{"n_layer": 20, "d_model": 192, "n_head": 3, "n_kv_head": 3, "head_dim": 64, "d_mlp": 768, "vocab_size": 8192, "activation": "gelu", "norm": "layernorm", "norm_place": "pre", "norm_eps": 1e-06, "positions": "learned", "qk_norm": false, "attn_scale": 0.125, "bias": "none", "tie_embeddings": true, "parallel_block": true, "init": "normal", "init_std_qkv": 0.0269, "init_std_o": 0.00425, "init_std_up": 0.0269, "init_std_down": 0.00425, "optimizer": "soap_variant", "lr": 0.00594, "beta1": 0.95, "beta2": 0.95, "weight_decay": 0.095, "lr_head": 0.00809, "grad_clip": 0.5, "warmup_steps": 200, "schedule": "wsd", "decay_fraction": 0.895, "decay_shape": "pow", "final_lr_fraction": 0.05, "batch_tokens": 65536, "seq_len": 512, "doc_mask": false, "train_tokens": 200400000, "steps": 3058, "dataset": "wikipedia_en"}
Each number is 128 + 32 x the weight over its row's rms, rounded and kept within 0 to 255. Layers, rows and columns count from 0. Numbers have three digits each. The size before them is the row's rms in percent of the matrix's.

# layer 8 MLP down, 192x768, rms 0.128, rows 160-191, columns 0-63
097:124105119084050115123210133143134088137185119113091164152123151137150138193087161151179230122118088160141122082047182141158171069092181178152116197099108130116134152121113163104120199106117136
126:142117074094104072119085139147155142082104139125133150145105142139106112186056157107149089102101139126098124079129094067063160150159068104156115112127062122095143195082071141140146138146126114
099:145081144113071166144101102128142134145141102151086159158151180114118089108100092116088168142084153139152142164168091094111154124111090116158057168088113119136144161099121127134139109143154190
101:110122123093128161107100134087157100183142138133131181184116140094100132132205134137112248131130098101140194178111082118132153097165118072120152172135141111082148168186132141167200208132124106
103:213158112120127107085078109157147142165126107158179160079123098180104153141155135183126095073124099096084144163142117200124174207152172128088109168156111132125090126151162122162137125149155155
100:140116083078069153082094174159118126077155151130121104106102074125135070135173105143139216103123129121138091147108152119137120149097178171109146112117107062078093078060140107101114085095117093
094:133132159154147128157124141134112071122062138122113176098088060165104139109134161120149128132104192181132121152107067106120037106178120128120099113046083139086110133066108087175076117052106120
101:120073142134161079101130167208077179115154134182116192175175136126122127138126153082117191177074124115143141143114137137114124180089120150099174132144093162098212134044116105149063100190102090
099:109127161109091171126066129152148162123144165133162166131094119140138134082091118054165254113119178139138120133099151184110135118082159151123106106147135125137131144119128094115140158162141102
100:128116098138137203158116115080146127189125133153172223162103170152144110135059155113037114186153174154094121139103078149127089110094124133103171116138107144132137172137128170126170102092114122
098:130195129093117156222212081146154104183122085119106067194085145149083099158120147074106104068116149110131120085084149137145102080187096122100137155125142147089193153097071180093150130084156164
101:097135085126092131128147141051117128083086134087157100133146121142168205163109112089136098093121119132135101158066157110139178106155103126104112164148113104136058096136150184169065082142095119
100:130157113114104102149096063142142095200116091106115111077181101158121133153146122124131088161109150135175047166112087136125114082163100114145096124136087144113093161156133141139112131092145127
098:142107154143052140082174107108104152168196125133114074130159133157116102111077120148070144142140120080099120164140124125084171147134131120157166104137130088120074070117155108131109067110099114
099:108121146151092131202127130121219161150129139138136168148112194119137146188132163114128130163108132125098098178180109198113155094142151149157138157163143138112156178067130174083103081112157137
097:139168142112132133039179142067133106112236098047142113118132120081078084150144141093151131125102125131127183167068146078122178174127158082112105141152148157113125097112166150074084148189065169
103:100153117176140126104085177132175128120123101134094152147105112102113137090119142114108108128120155175087140089160093105117073054101129164128090108142136141086106169172105130127154082088131168
093:171133100098161070066092196115175092131132123112120184154079110104098101050177148144135147133040105151118147135083141091100094183152102127105078133121163184124082120118119117129167111117113115
099:182090126148174064193100124069161071158142140125145165125140164161199118203102132127098059124103107178168167093079100098152134175162137157103096106159086132144083151140097087174118161191144123
156:130112144146111130075092133125125145174137168135124125093147053147176122120130163116152147128090184125121136179149149142143071109082156130135104120164137163142096067155138119160165172157155129
101:066210133078180098085134156115120092097103110171161146083104121105116120156108174110120089140167157144137221076176143101077165080073156175102118124159136145101087156162137158165067118142149117
100:103075118098173135134068097119119155068135138130156118071080161122055123165140099142136095124126125100150117152092128123093082102088144195107139108113155118141161114086112158117026129141178140
095:132106127109145074154105152153152166125180137156145172193126109167090172126143114113131148092125180086140183057124175150135112118187126173116134170162080111133169090114136123139080145127087133
101:106132163170081121188090110209125161126104173138122049180123136102139060144132155152161135101103086083122130106104104103134130185171121150165152111100122141115073057149090107145121114101174158
103:161149145125138149182112115054121139148125162087124164102255110122091092104116097090121142067102139098159109118143163131158111100118106111178102132106185120068063133104092170124069091171132165
088:122100105094139133154132160120150134185112174164125167100080127080142158047132148054094149162118151142141103108083150152178171179173116172129180165152042118107084125092134121114106159149126076
095:094081165158082157113105129156111088129178109098124183155179152130129122132163106145136124061089116124088102126133085121147136126125181137083133047085073169113131130124081129078122129132129098
093:162116195113119098126119086128151107095165115064100083055088139070106113151091135136099167160139157105107067120067146134125113102087131132128151124180143176154147124152120134163133115153116117
102:118106096163130115107148181156102076106087110110150180095117180188121206156141102126124139168120077086122163157105134173142204147086101148122134142193102102125126162132135146167095153121160081
101:093026081147110090119062094149117126050157160135087193126127105096116148139160171114179217184111092121089128185099106089153177130081152173121092142183120126085123181166136078077130123123114081
096:120141164128042104098109125086112101126181180193164097067109148111110142112127148113153054111134153098150084073038113138138084087139131152135081160147204132123103093175106134161083129153145120
096:066069127173141155130146124071111123185135180142137139160096091124170082155128113103145139128017141132198109123098072069114144168126139118159116128153074150105132083064174107130107109134151157